{"parallel_block": false, "init_std_o": 0.0406, "final_lr_fraction": 0.0}
Each number is 128 + 32 x the weight over its row's rms, rounded and kept within 0 to 255. Layers, rows and columns count from 0. Numbers have three digits each. The size before them is the row's rms in percent of the matrix's.

# layer 3 MLP up, 1024x384, rms 0.0324, rows 0-281, columns 240-287
100:130159112135106141116081115064180143152122085165112108134167139091106082084195127154140178129119131129120175143131153145145111155146106083089143
103:164123132147119141162096177143126151115087178133182203139126162216125091165159090155170168125167123121137116137122109144164123089098158114127161
096:113144098102160138171125143119151177121098093059068120117174097137146093195092099104088155124134181152155121126175102081134140196112131139092109
097:176122163127121108135118148203142082109110169142133139105154136130110077149116097143066116108085134160151111173103116133135119184079155098091137
102:099158117077147115154103139132099058121065107118077151171121104100116103145102126153141166122118135106157103175129135171113066134114158131080118
102:142089146127181065147084110125185111129092131086090115078098129160059096130126169137138130073078107144162159118180192143131139163176150150152123
096:135047127095131136148176150103135118126153145132172067098057169107102078095116189097071136132153163114056094151182143163119144180072142140155121
094:088079076149143153090099099127161161160106174073165114172129152132085082123125136061117121173157191145153088146117136153094127161100130157080131
097:132135080165141084122176127149174107118094134155156128173129137041186205136122099171147112153123122150081141133134129123175107144165176117163101
097:140118130156124112133129120113064128120157084106113084143094135051125130133175133172109145142131150126131104190087106132084137077158151129178127
094:123103068106167150124096187145119143110068097151148105187117170134155119127134068049176136120176125147073144137124129108162104110228145105147208
098:152094125127095116163153165119139137148098098106126145062122102152123114134123116132179121118159148137129130149100126089144164150143128127163098
100:127107161149129109096127135131097125124138172153104107163113089113096119119125091084141120101160122082073080090141146134170026114058097098082124
099:167159120111057154171118116107137183153120143073098143159143158109129137120129173159128121101074129178145091182106095151167144158106124188091164
101:111147135146112129085159094167162147140121149102115142156150090060149132102130125111118120120105077138172144122123129104134129138130079129096159
099:114131132096125126109144174116146096173102105151123065048164165145163129153161120134098172190091146123152188095129150104170094105117116098092054
104:123142091099139138138170216111168161068118100136151063135121116170123152115109142141176151103072136158100166162082151110130094170165143132122129
099:080181117140089108087111128109135122099135196182157144087087113195167112117133123183128104153131112180108107119053178121172094104170184054059179
104:148056114089123104123132088166164110137140126152155188106162079111112102135118131160092119115119140109098178179154136135080146129139122183167114
102:152158120170105132156147162100083178115187159153108163113134173098157133106108214143118131153167101215141140136145140136125116160106154103130122
095:147125146159141147184124140080100065138093104149139114141145134110160136114098131127137142171109178132116081150108111125093150130166069148137050
105:093070119151110071128101085152100088110139095145129168142066066127113104119125132205149114157112090073090153096149113147164164143146135139109088
102:110134133122160117099117098096082112124095178106113082065138138085199151191171075150121061106060112091116123102111120105103133156108078174094146
100:141047132155102105169078128166124108126191142104151137141088141100105154108106173142088168162160121126158193128162116138177097118106066118159098
101:131134153144144200156124161134176166126102152115134106149066166107115198143139109096161113030076120078135148134140135060119192042147155143122142
095:092119086060106132148137140108145153139136107153109199131182131072087196185125076117130116140128129159080155147235144100157096083108164128066136
100:139097160135169163111126134147129139116129098119088148085104118127115192104068105108148143104126162134102170081200120121159073081110096058136106
101:165121128056172123108089109142146145139150180122192098087185126145095111130107106145099165076081144182150081089148072131077158161132086136070099
095:179123129114124090120094153137137113087129105159117079131121171101084169175087135095076145154186127140117143125212126124195124134181082144167195
099:091129129148109082064155155162093164148100108173118147087027136145118200140100131099165128102085205090182118114153131135157147174109106083127106
101:118123179135142131171119045123204177108121121123071114150081108182122163122114153113104104127101098108128108186089123127132155153133099110171084
102:144060157089192145170065144103120137128086122091110106060090146178097081088155118167180129099106142164151150141147077123120136147133158145142081
098:162106104137130118149110142139097070109159099129109106083128112159087172092120131123148097152134187104097094132151136110149089120177126099163151
104:053139099135131114089182117154127109129180072170144131146176150151102200110138153152060127135147131098107121128114091107085098099139085094066085
101:101169150143115159060153087138114098149119141112136142116148170106133163050143149149072112080121118132151058119072134183126158123090120139115138
093:083120152108149145071112168120111090088139134201156153071134147087131177136109167207102156187123150129132135097073145138052063123163150164139215
097:170130092155135145127093083102151152111166080127109103115106167095143093132118152145139119128090132088082093074117121147182101164125161092138156
102:130128138047140091129045166155126131126113129124118126119090159171147202094112137137111111174106137039187110168146122112125075074124112060134125
100:136143161132139111094190173124136187133101114114174137185140154149115132121087128118155098190078149170085083112125193151123122087131087107133129
096:167121091121159052116099089163120162120098130106119200163079201121107078107171136142140134122129108130097060145160194171199097151114141137164173
095:152138126158160106156129104130143187131125185092103111047169113172110130178077096083136132142146170212141105071160164123073157120165094127137110
096:122148129102143124176193114135132129149093107065169106171094147140088135114137129058104128111132096127209124156156040177181129126181142148170150
101:087118081050104123151130111192064159099116091101103182094148141119074157117095085211145144150109118106116092075149160061147160055087079162049148
100:096100111170094109167127174133076183155182104181181151116172144164108134164124185146075129118184143139138091184070148093172156095103131206126129
102:191108103109112127078131122093165152120106123119146110102148146125129138154124084109168115093161103120197110116130066109148115179119112110139123
098:067123121146166119147180163152069158096167181085133056113167099122087116183134124141099163155147161171079075114166138167096150129114118148083154
095:112136149150110119167096161165159103131149145095141106130138091166113140103137137066130164185114148100133158116092057075121125207118091080154071
098:169125092160151113117171091107214163077072102148163117112118070125100143167124131144150158095142118100143158091128179171106162164180149083123113
104:125127122102168150159075176098152133085143201112113111120099094164106107060138101123166124144130120150144109103139166124121154170149182104155212
108:139075070106102128082081108191108118087084087093110116183190128139133140087103188147142153141092127139107175108146144129151167173120195033092089
105:093129123135124169066080104140189180174113186129204121132122118169172117151143143106112195135109096151143138119091134110113111152166116160189095
099:145131156105105116139077078098045099150094141106135135157207171109120097149079191114157170128123121163097127125148105159115130129101101109150113
103:076142167123071084104157140109150099120129138097163122096143117123117138159062092084141116118150155091150165151130145204109139133142097138183107
102:116106110159172173149166076131131129136105130163114068104124089123109147112153150081135124149142079146074139106033116141134094124167099080158161
138:145072153127053105075162105096196158079158093154162146080078157075126167130128082123123122085156119150154097139194145113123080106114099162089149
099:082156128096187136110098143139098176114156146123110136128151168152116131086091112129114081115156130167185080121148140147085182111091103141121090
098:145075106172135120122136134134121082106144115125065186122168068126167071133142137091169125106107133148111087162121168143125154081095103121162143
100:098121135088090135126062108106117168146144177142114087109121067170151118095117147089143159149061123118110152062080116066114148184150106118147167
099:148137121120063131177123154142150117144134179106119140122167091159084121065152094057101142103163140137108106126108177115143133111134115154110106
104:129131193150133172143125167161138083126123113095135073193131132119133126103098128100080135098127126091122091146105161072108148088096129136088164
099:140158129137100164069103121169128099111167141104171147170133078092146127165120128167140103136122154143164140108127163110124110114130107163104139
098:178181099110137119180163174181108130124114074111153115150094153121103076183113097106080130107103163105127167139150146072110073124112148140107140
100:087120067132120173139126132086140127135142149063120104210150102107106144093108126107131209153132142126093110159127114124100128177119194132079144
097:168117101177118126087183176114124105157144101154086140104103126119167098074104119142146138176161116139154105125130169110102128087113131184062156
106:094129139134062106058112127102100183101129068131151107124145131153114149133152151131157129098104176103094148115142117082120074167093095152160153
100:134159113125098111126130147125128169086152167155134074143055107080132115085092151186113091081103116158108137111133134130131068106090076063166121
100:101131130164152099133085170153118087113123102123074108134088105164145090129128098114128150136179105125079146158179136121124107082071107086154073
096:194153136141133121128133134127144141103110111147135138130090160127147137124129069123127094052128167182143165109124141026167111138117060093125141
106:093101138141164149105158130129141133123087135085113156121089100138159110119122126140117089168104101140109174110132098153079140149164094140089103
099:118145125124104156089142142133111095176142117111192131163147149086105117196148127166108156164121091177156189140215134117106149137212111083187136
100:092057122142108120091164036129130146113128135117121158091135096149156162139105084140113051124142103097123090113096154111116105075137105100141166
101:111146142136106139112150054138152109132171137138168125166124130115104142143167145147112196140088157135125162141129160065133071150130166117171160
105:104180149143109125153125148077102135149087072141122151112128184107107139138165150156156128162159178158114197165132086082125091138168155138139082
104:143110136167098128078142131073163164166164121095120109123097045117131165096159118137177166108159130118154121060131115055140053120076132148134136
098:127141133144163098152130136145091152127074087114154171127134161151111193141162139135125133124144151148176172107146056096126116168130128122179105
098:132101117145106143141121121118111098160139163110181122112145147166100121103131171111115116122117153137106109169080136160154093164132146140154188
098:171122136184124128134152130079139106162167144127169143102161108198105151157114112128125085094129170113113138151106109091121040126119198077125130
100:058151119118161128120131091108089126114135208132102104178091171100138104114077147074169203119172122150091154193138096145138113149161104154129170
098:118116076136150107111120135099156137144111107140057152085146085146133088059126101188208138130139135167109155138165116111148169112157146103139079
100:096153155079145049080098127145126119084073126143170133171094134202152097131153054121133154129140132073105104124074136084156111135071127146155131
104:121124219144191127137120080154160135146108184204141164084112105149155100156128083102144136078099126172160114123135168156138192161181102160204122
097:145118123124112128115146081096121145145132126119150116082134102094167179126101126120135149171138189090113171170161171112110194054145124144110108
103:186095148111065146074118172143207103138133076149103195116144160148170131169133069104156087126132128075175124121085115118116096107085154176135138
100:113111159147133091159089146052111076162091115109172137174126100114169128160107126085172100141137140138118090112152108110158102132120081095168106
100:168136147133111122109119151147085141120096139091106100118202137136158140157151152121119110110137110124123052126120128180172164132203108109127117
100:074110132146108095161114121078147134109089062133096050081103108127175129152107133133145119136092127125115094202132159120106197091114126125084133
099:100102179100163139116035135122124121093126161096151176116171149208149148164102071097094142179172142139132115142122098070125107109157133116130091
102:139075118085155136130104139117145163135134104154119089107162113127170202088095117131099103076153123113093107110163196139092124078152102071074121
101:125175102106158143183180154103112095129101150134139134121123108141141173051108111153128110158180047165211158089107138137145130164139120125112105
102:158132108149102124182118191141126086099160130126083148051164160137136126144161081123160199160126176104142137127148132161144148082084174114162172
096:117134107133146174118152115159117122162066133113178139122113077122116059090124116149152097160139109152131138083110115126144097141149152087122101
096:135151186092120069140130202117120162160186089072107104115152021170154116067127047104110099162186114140142125111084112166167092108116074127167128
101:158058138191095100114148113133158088164133126125157182149144111135163098118155099134188102167134130149148115163177108176116079102131129109113133
105:099157183138120126103162136054119179147139134166133089117157119087167171163167108126168110088111101139211085101126146127145112151161132131149178
101:144132133153130165141097095166085150097109149145166166109131097141099083108115173134140121182136163144095162082149107154153138118164189147055089
093:120143114166099134111124174094124119189102128109147176162122093110066110101151141152122190144113151118137103189115172157094150116161142102171143
096:180105138139178146173130121122113085175165159127071157138152144136121204125129140138146137072101111140091116092159184160093118123088136093068118
100:117150154076096119165138141105099141149143128153139140088107161150160150140064193092079169135159134157067076162127107095190135065129169135099127
097:118157127098144114123132143086118131138113149123105066148089157132128120077099112080156141136093114109152056098096079124139164123176120128147104
101:135114156156212118156146070157098155092126102178126138175131147150087143102174113165114120136090168089080157145187099134106154134095087136112086
097:129123153113153152136154209125098082155095140123091074138149104085139133162102165153122142095101136120099132144153097120167147121139095073120101
098:082160117106118148145087108109153128176125152119094073129143080163176150094146133140219089141101127127152148152107104163113083143103130096091193
106:073037140123074134077069110172084097113139110131177089134109133128114079160136213068116101104159067180129139089153152114120169069124165107128170
095:118154135108128136093147083132138092131156132168199122105108131173137129098150119101131157135188177161132111148145104072144105205172180122167129
097:088164096154131151106160150135123191118120068111092118099097131141076061073122154120148125170098153117093092154144100146151120105110095139095099
103:130167105106126099075167150083127116095113105158099099088146140045108134139114167102113102172136145108118109142119146181146100074130102059157105
097:165125108127175147185126142079162132135138136108106143165161107115098118184132142188131126191152120120117079085186064103101155107113121161079129
097:077141132135117106057101137099148119125092098093099104140126147111078142169085130077132091108159145086170177081160160173104181121096171138112137
099:143123102081080101144072141186109106169165098124208090150148101106103149099113111169093161105142115195084144100108097076105147122160150125169085
100:140118083133104169101124198121134066161148136119091118146078191130123143098151127105080132155155141130111129151137108127094135138110126126229112
101:170116131082157152090126088160104102119124082098172157174043071102136118113136169109124093122136152178134174134131097147024205078115129155139103
098:159124145142144108094095123094112112136076125121130149134117107162164199125120114157111149174152146059161170122051075137135147128123156129113113
098:105133113116096136121182081168073083116178139120139187114117170109130130101165095173117131137071148180133103157189043160157125115095163100119135
102:156136112168059146066145136146130185112107096154148144068084065124149073142117081079128130145182117087171135161161101047135124139127203122154154
102:135088112125124134151094174136101146100078126158126123137133143131102165126102089094120130085149123132149139179137137134075141083037122106189162
101:065137159121134102166123117121124135133085169130094161117116183129140129157117112092131121137124135071170117168122062153172090132139065117179068
098:080126106143143127177125137100137155142148118129157119126142153130082127151116116195083177132168102145113102086141100055139096055181157134115115
103:095165191123178133140173136098165130147171112117129100114079169151102122180175140161106088159113133076165091111129173077203127103123142140075162
100:086158162157086117131197145164134148099075137157090103157154131175129103115129115155182128099077085083174191107115154109166106137132140144070133
102:108147141132116110115127139157127127147169085144107077219146099067125110162088056177160110078090145123111200153106148146129102131089126108101142
093:102066129119107120146133135131134069122158106165146135204149161096152161136147152137099173079107107098172071102078124060165125176060148132146135
100:093123081159096101166170113107203170162170052156131110108112210150131132123107056191069101081125126081125106116114158133146156104148135123094104
094:114197176150150155122155119154181165118137173127161123129131143094141148145176127141143087094112109101167137139112104144127055195136130155104193
102:147119097097127106161132187102097122162199105162154181198133083076135082162131119118103135139128185113077144131229073119074143091111090085138114
105:130140129110171115130125103126145148078058119161089137152086108187151142162132162124152146117135157121132113101111130140115149142116088179101137
101:120051131154135086104154100144173163187157062143131188174121132167170152087135065069109131175093135140146145129115130154112130148117115108155124
099:137178114141113064143074103098129118123131095128149078144102154080136148108144141163109121152150103133115153131180119135104131115123094116135114
096:047129115093141122104099083144094148113156128160131131076139075145095188155159137104099147126160148067151126114171092199076123130179135167152213
099:145113083161084138117134120140147150159088135100152145163136115110124148106127176153143179137114171146151182087076118069132163227178114087072095
101:135128168070146114114122118115199198090146177106141144127159156162118107164153158078137152106162089138151103144151174098082126090151146109128119
102:161103079153121145150102159156161133136169162121070121092080134142118170128147097119099151133119128088117094118091136112143124128151135179182101
100:177121104177068120110182115163096119203134106111139115115117097143135166108159114159120163151109077155187124086077176081111128180193124106201121
098:125165102120118121070155169139144091146142133166097120136058113095124120132166112199162101142064146109114095091087193173147143148124134102148086
097:149091108067117083145097123112167117174160125137162106115182164153113137083150120123130111132176109084153050177159144094173141159114103122149044
100:156149133120157112091030174072082114115178086099127196077104196172104078098109191136162167149156100119120149138105121155116180085144124095119133
103:149130112150116102127098079140140121113089081145133086109147158138098179135148108140163103082128160064119123154142214112110108147110118064101188
102:103139099154093140092104087102120064149081075192159093104124111132124165098136158127113124109103104119079118165065164125114107088126158170123128
100:097110111131138136112113129116128150152105134127124065135124108131151159053189165068149149133058135113121189122087176123119112177150086166109098
099:043148137131149103135114095109093127128132144102200116148127108162184138127117170181093157152149127141128082089186109156163132160049067037165085
097:125114072095103147088151160150100178186166151101119138090116145136151086131162127192081150167127079172112091061080130131082145154131101108087179
098:115104078088085177156118121115132133106130122119107194116180181110172122127121070173123147083148127109133160145146113075190132149138102053123110
101:131127106141145145165114224092137097146112153109138127138128128203133136150165158084152169165132132132119102112098158109041158117160180144112133
104:123065111168165104147112144113128129142181081131131124136156121099098069163178097144101170200127093114101170133142120073099138110085106109136110
098:135136115123101191142056095162059105103150118117154204121138163141132149162115115081119101123103150195074136148147080118159131136088118149092188
097:126115126074185129132138116128141132089105160188062100150099143160078165121152110103145074147114139111138143101115103076084112090057072078147167
092:163076128134157132076190179154128115127116122111142167114092150074084100108163073146130183139131142053166167116096140103085120155134117148147067
096:185120173205129113155095139094088124173086146117087114100183097107080116169129163165153137139113158155074135157117188146123092117140126123153165
103:122091145143151212152134129093156151165156126135112153137156098146144208128084086076091132108134122151104126084142126132128131129120095107180109
097:136147136158183191147139109118069119171140116084157140184138106155109190102164152120113134155182124098170087071133078112137066147125120098137123
101:167153145186074173140163182112127092156166181136114142145104131132134156117151132090134120105102104152149096142086141090161075155147129126163215
104:134147125144061162173061110198107154134131049130113197113102175165141164163069117059135108128103160200147133168106091150153104146151116124094152
100:079159182128136130150162150155186155095065088175155164146144143142169121121179136073182107148144082131196120160097122092172113152114113069113097
099:153134150152145161158093123144103123125178152180117162152089134122126087139106157159178121073164143139156181101124129085102108106130082089095126
102:130105069087139116181130182066122123146148118178127162173079075067182134129163102163137098096169125125062143159156090136128060122126072132192074
102:139125089092103174124193074108156136099110086136194114162102136076103112125175156135130142103094135120078128095113099105093115132046114129105152
100:127139174174129137141152142112102126143090149152131178156099147142141144188097131148183140144131108210128134112086179128117118112101069123169168
099:139117088142107107121131111140089165116069183120129160069077115162110068075085127123125121142145121119116114111135097043137083148196153146092091
099:131102127113138122066133157080051136147094177081135102139113084174139137177154155200116117169134158046148163131096114154188162104104187176137076
102:137080149152077100160144146154155069090136099205108109102116135141154154136114155106149140214095153058114161122125184067152075121096135127130119
100:120086125111114118133139138166151109163140186095163139083155112132113148160110128104117145100096097114151129107188062123082135125063099157147078
103:135130114190157151153099094092110118106102185141135087140165067096153106156147140117101133125146142084106136103130138134163176163113069151104151
096:104143162133153128117134079160155134099115149136108087093105089159078131138139121149116054168129161105117036144089200115131134159165097091094138
102:135107100210161111114153147116162120126148105152141144133140094147116141140121065172099195112146118069138173120116139131128133137089135100101121
100:104107173153149102090122141120100145148147219115124126158124163156191135154073114142120115088134109131160124160166131127160128148128137140097172
098:118127119141081098121102108203064098126176144132084128162098156094122081072097125141114086183129107110137109132124113183163139113116118190122124
094:165117152120091137132170088113195180191127122175107140182132153195066119103128129146114146158151159161174130107058103039130052123156123113176172
096:126171136094144150104141163122104155158157143098133094112142166184117136085131077098158166103192157102177161119128150119160160074128098131138140
105:081143113123086158170151073126127135163159172126139139100174149118019072146150081129121134134177199090130162142134107105071157093140097248126118
102:155137096097122128140072068146125178141170119213097133096178056095165152127108156119113117121162107111120141175087154180172093142086124141112130
089:140135151131127143140145120137058095155104151120183104092127128122110080144138180078143179147121138080145189146147104140139067122163215135107143
102:129118113125088109088112135102105131167082158154148190103116145132163132161155113067107149119097098057112092168116113125102099146117105114138093
104:136119172099130105147094143136177179145165144057089170121179140164115128162128105115194100119157142129171217101088143183156161173141113109113187
101:102100068121094109120093169131156143111152100084133097148089099146153194143143121126105139121106096133108179100100128078097125153104142118157105
103:082124170109096152132113107122111137126147147104104073172121126047060168151128198121143102141152091145135160158118076151115105147125134133041141
101:129171133111159144114130116171090149122141194153150123177173090144103152178189080090118147118088095096175115068079131059130168121123142148132145
103:137117116094104136103203135071112126129119080118134096123062124122118175106124187174108092160121146090059161094112084139185191181126102149163154
099:080191129106082099148127150125133079113123156101126177123083090137183128125169059123138136157123115127116146110165114107116088120118197121084150
098:131172119078160089148135164137111141134177156135069146134057087115155109088135173153146213170114134129113145104125098144097151113130179121156074
100:119113148132105141157108099142141147144116117091079065163144149089083197128158166119150103129152096142077179142111113136150125129101150079087085
103:157127112129122151101084160208128148155147164113142086113113077138116129155160114074159160140152099143157074125152055158083152169178095152166112
098:154146113091152164147159101146213155128166165177171134136109124131156134127126133148106042088152107152119099086141112135115170131101139137104146
101:190117128181108142118109105162086095124137145150141109103078182172173128143146097115106139202100166167112128118094163124139132151126118170117166
097:162092162160157128125077181120117112151134090197145167102146078108121098115091139085108157125100105149097092134106179101157066100145100116076156
100:052119147152087154043134177182053132148095157091115113151149141130114134143137114153173134125116134120095136146117107121149103133064181162149133
096:170164165160156121133171117145146127058098046158092192116153158151067136125126128076132174121101131128066217171162140138199129176120161092092126
093:162130106142085127155059162100154130160160106139112118107110166125132132147094104062155088116087200126143177133152151082121095105139113156143174
099:128182160093127150172160086110107146130141115185130073115118146145180106102079148102123105132129157189130144119109144093152091113119097187178131
099:139112103146037158189182169155107095130118083120213181130124162141111129077125142148091070173119139213168133122147146121131197185062083100122119
102:176106142150073131098137097098190145094122160135120066057159144069160140190138090087096155108112125103135173130130141197091148083115172179143103
102:076100122148106131128068142146191164098140173148134155142089122152162097072104131116163115096147112068167054107080140125154097091124121082149105
103:202124083108153123156157087103128114211130102075130145203187114140112109075146142157085161114124118129147115071162150130089177150102138170151185
102:138121083145126076129163153136117123160122141098125139092178105107126131129142171141139161164119154106140123136123089121132130136181076198125157
102:184099139113096135147115112104121102129110130156193088156067127165166163114108206057148187117115169102089116124171097108132039149128107120182154
101:118105107148204166153112150095152021097150128152146139139074094125100131129149117164117143163171144129112164136178090185108057096131110186165156
097:105088096166080137125087135061148131126092096118085154118112172082122150094127100145177138073097124153073162176131086152089120118111120105161101
103:124144119165166104155138142153091145102100132148168094122135141154082134177058151141122134102094168171168137150195139204162151117134188105082185
098:167168139114105117127115085174133160126188078148103086124133109152124150140108140125130096099137181163153204117134154114088125096147169165118125
099:163156095134142152124138122138151127137147153157101075137104145179092180113120125142082195089105126114141100087161079099131067164134130102145111
098:143148100180095144203117129134135093169065089128079140133127182097166153165118081042156140174088142128084140141194075149108098115117084121123099
097:123101129175068145156153128121120122141142142162132135121099099114122100105116190112135111181145151106112139139130151182155137117105092106136088
099:157131143153125163077156123113037155093106144124167137091124088107095104109115167169111103145103192109118180129090122124137128147076162140161072
097:124151187175100106127113079125099094166215123161143103082120122126128095085110094169103169159199126118184110158051113154091154136140155136109138
098:086153160159152131114123147179126103121093097136092060175139137176131132122119089069117095178118139172085169147176109043138094049175105092118090
099:153145134164076111149129087103192184136096093103137156089114100151109208099156110115193147110128133078130120149119122077111161145098113116161122
097:150154129172080147112132164096121194093132130117103093162120158116143145134156156091176177165140098165104081161135161157125128173094141140120144
101:133052158210113142129107102181088114165084085124183122143110142173139177185104129108111096190121084138097141120094096157125084081122162124107132
105:153064101114114149168173120132174121111066133118098121138145128051154117144128120149130118137131108133168124146154164125137127101090096110139101
098:105123166104157129172130198117137168068115127118127137124142138115111142169110130121130165102131149108137170099079105084158087139175100061159172
094:138093098083173139111111111127045104145133147117105090112156141165119092128128114103133137126160135115086095172151116180070143158056079151095126
095:129107070133126140105070152125155189126125140133111159119136107137124148171090065145136151103174157111071125123088151198131146159157115171168216
093:097109132050133132156100082111128156135164154111099124166140120127113073099150098169110130115112147116113127090125081068094158137073151173115147
099:078111076136138120130170080157140150118153101143150103130120146118165147150086129117182061106107099088144128169130165092100138107091112202107149
101:124161134123165164068153099113131093103094077177085095099089114122124098159111159150127166094158127147117171087180147123128150118106155075106127
098:117159148105091096047156086125125139153096146076169135131063141087159116128099155114129120103146116122130134117114125105154146106133140121122145
100:056100135060084143156147147134126199155121068116148120077157122143112205112108108168141130182153176150130149189196137086089148143084154071181125
101:121156179146114168138074177066131103165147160128077141157139157163129125147094085136166111109093100180143133076156203159179105108162154115112114
098:101111144125143130134111095126154163132083073152091122106113138079154097139067086136129104120156078181138145106115055091144081089142078076127173
103:106098117100142120184108177128214124153119112115139131144124127107134099121154102101139107065184143178111072089101169120116111112105115099146144
100:129095184155147161159174132139103138150128147134130102164131126183080142157136055171190090163188097077146164157087170166184149112082150134180146
094:111113122131121146084090108110113121188162120089162092175071103100145131099149179134113083118126100133108107127138103154102165104074075158076116
101:130124117168180138124137080111143109133141105086079119146158151067159119168142087144200115173118131130158144162171105181163153118110142113100092
102:129127100110115132143114160096078112089080155122130099080119157133097141169087085134123111109086184093167109175091130131123041171135113108112118
101:129097148131156152121074073077072181109087132077193086167118166059091162110157166138139113158106131150146104159120098098130136124120203093091085
098:115176149072124103108099151117081087080124179126134159141088167149172122178122088103117150143111109160136136125093065125158113132124165104114123
099:120105063139140139151123147100094119151148142118090119163141183122145101173191098121105167116107153132067111159132118138074163102144128139154097
098:059085082085121143153057155145087180123127105152108127131105132116112140144145111127143115093118098116136116086161128139157102122136138148129140
098:200133173118104099185077085184121115153137180133168181056142155174098148122160201164118102101104157104159107108059165128117140132159124183114138
102:090135095150130185087155178111141129132096115059135139160131132125109151084154150102124091150200111128150118161144097134148084165131155162073118
099:103165155080084088042115136118123169124115087108140119102149156133117163120139145105128095080120161156102091103150143094144124120143112136137140
099:142093129091173116084172137091106150123138121171094159145120109207097178131104066091140142120065138061139080112152107133075152131114131112190159
098:106110117169118112131083131149112105095102095160127117115126104147100083163160141187146113112104129051135132170124064132155181112141144142142130
098:157142148153143146123113162118142089098124080122082129156141115113131100121158072107116128119181105083143089132102086133123056147088074134121122
101:120108091124116136224148113153136131112112069119130173105130159061135127097145087116187101129119131143137134116134124163095084123089094182126132
098:101110142124161140130172093181119099102155136175137169155154064110111144165150174185129157134188141155142119096117125103126107073181184062151063
098:125118085106107099151124123140064159125193068148164117076194154122146157193109132171088105115185127103063136102163092151144055144144193112111118
100:082125094182144103116061120138093063162149149151109167064145147115113161082159119104126135133125084123075071155168145167085164165142120135112086
096:096102143088096120181061125143107132106173188132074148107116114083130161146116123123125129154112113132066075084119088127089146095113127158122164
101:124157142161102142136168122134177040140099136110118071124108162148114158060119086127127136127120129113105118071133145165097120122115128126127089
099:110098148142122110168099151153099125125054150139191148081089187127142099173103123087142086160118171144127101115121115196115121132151182153158156
102:129100130134147118120099124132185077167151090166122229072147095085107085078142148111207178124081132128190173144147136130165106122122142155104091
100:119145138104170086124128138133169107098122149116105093096121120134127086088135130041169109168115093076062135080146107131095202162068058123157070
102:069192093132125191104183139116109147138162160095161176122107119132168060111102171157112141164169131086093161137147123104104101093068182114084074
098:108156126131094123126167140198118093132118092150174142149155092125140118090176136110130074099129161173108088090094107128176079088110186145122104
101:146147181170175142165137177121178087110152140154114111111055132133162084146142073103102192132131137124127119140119199114060155106123120114150163
099:178102099160097132073146167158166106132136139143089166167109096177121180085114113107150167144108196179110151097129195096121168163115095134172144
099:132126146090108144090177105161075129098112132083146138113141145124112153176092127151111128144137129074123198138131128102070145130132155203121147
100:172153135139162139136099112182146125130088195082138144106158166141099149179147092096126111152061134098154087086091192174201141097122122163135156
103:112163062152163115062137137195119120152141143071112073078108175147136152114111179100043135117100131118157096151058103103073084120132060124141141
102:155163131149084089130177130128109080100144056141131120162158135163121100090137117099127079107169136141148145171148098074184118125146130111149127
099:120144118134147126093131127127058142136158165081094113160091110144110198082165157079119158176117175080133152130125132100157104199160134110168091
099:129185071200109100125123096101141170105133086157122176140065137094211157119146129166141129140078115119153127083085126153117064173136113133111114
100:139090139132120138141089135125082205156154120109117130157118176142140074080170135170076094161116154060139161093171119061087152165145115139083115
101:114116087147097149119126097155185146145154145104103109173129158110122174081152135125098100096083162086093143074145143092104107168109131204142124
097:159122105096129138098102151143099093113150133083158105096147120154142125064138150152144139169143177148129128155152167075161155150048137098117192
100:155135107113136128101141210139116132125131107126137114196148115120156194119114138154115097125118177154077095137128158150102135144114139121123141
103:089107141134144125167117095140131130102152100145116126131138117096102088151154172102144120060106079128071065144129120169155178111124119199049081
098:132116057142126144157140080113099112136164106126187109153085123124120131121176102162104177124131136155110126164133138154167138132107149191136128
105:064185164114149139130101067137140136144143167095181150124147141071090088123081119117084135085109126106117146130073164140152122196161117099144093
099:064115103101157153162172170093126149117173122133114101076082072123110140134146175066186115156155156175131134130150080048103096074117174118183081
095:085107135087131109134132116107138101149147109115100119147163080138155150124150146095115142153152048091127158159108134168070122132175099081170134
097:141149124137200168170201213107109139177160125077166098148163112117107147124173103141077102134149122141145102166145161101105144093167107073174083
099:114123103097152135155101120093207072087091131127202133157112146175120096096104079161162127159100167128121121101113123133163117122156069154078156
100:107135083068089137092194108121154115112144135178099126131147113142154115094135154068137130120127142123118118174105121154112115142156140150155145
093:086096119090077140123144129147132098101123099155110105124137137127147123055120141142178096142143148125131134156075137145143114124148171151144141
099:135088164069154127084111156082130068124140146100135102110201079109120179098133108065092145142147137115136129095109168141125154148155097151132149
096:098088176109086100121157214120121195121115123176107146132152161166151176119115156146181126128097097167109116160137107120118114160145116159120102
094:140104128078143130169183149133096131115121143214104129156119106161137116077178154129161149065118178124151133217170121131138140164074136104133060
100:111122087072114155132089126119105095123128090111118134137104107137171162147134110161119072140154162135060194152096175163137191087151087143136159
103:122077132093143140173118146116103143119165148095146143152156155124108103140176134142102152095159162133120116144153174164142123076123137144119158
098:125132146171145138133146137148145134105092098127093048149172138180200093138092162106112102123129141122175120119128108079164123153119144154095116
099:166187124133140160121091137087145047151148131140126119088199153186096129074154046096153077154131121163131145051123129125118182114064134131147094
101:118082145117125127120116087153139077092125136099182081135088079136151084130075120151174038141096075169145148167153059156126135097068148137137200
102:145136119114126125147176076098155112071130159127143160114128122128130110137141108172129149175105066097138088131133102126134134092160083147115111
104:126093155150100122076183155137134111113163144117134094084097093060171112195083124119151176164091136155110150142112143176122158123112140169153136
102:092148106088140182105090132103090138148142122116079101131088100097097157171137121132148157087118149145137130132107142078137128114156115178188091
101:159093111095160088075130107115160139100107132080114080161146127112141073160104137050076129105168154102087157155171088141170114094209118127137117
102:128138130089139120122111119182106147114089170116152136150065118205150125167108125095146161076092118128116142170145138173154069131114119156092125
096:071149150094144124056188105103157142180151133130121140097140182125121142235117062113153087102169169098131094127144134094170164111153088166156099
101:198171137134193139120036171140181103134149133110142144081107058099126106136195155152078186139190148092126121111182192134123132116161091117146096
099:145100163071139115069144194141129098120132110180099121108193133123127171139084123136086159103157121070175128107112167167129149138081148153072118
109:182111173063108151146145174154104101157133151124132159102129113147115168152143133105071110147125112132114181163160200154143182174109080137094161
101:198141146080161137136133158129130154098111158114103123100115111114105189119078142112151185137145066131090086085072113157152158168171113162153101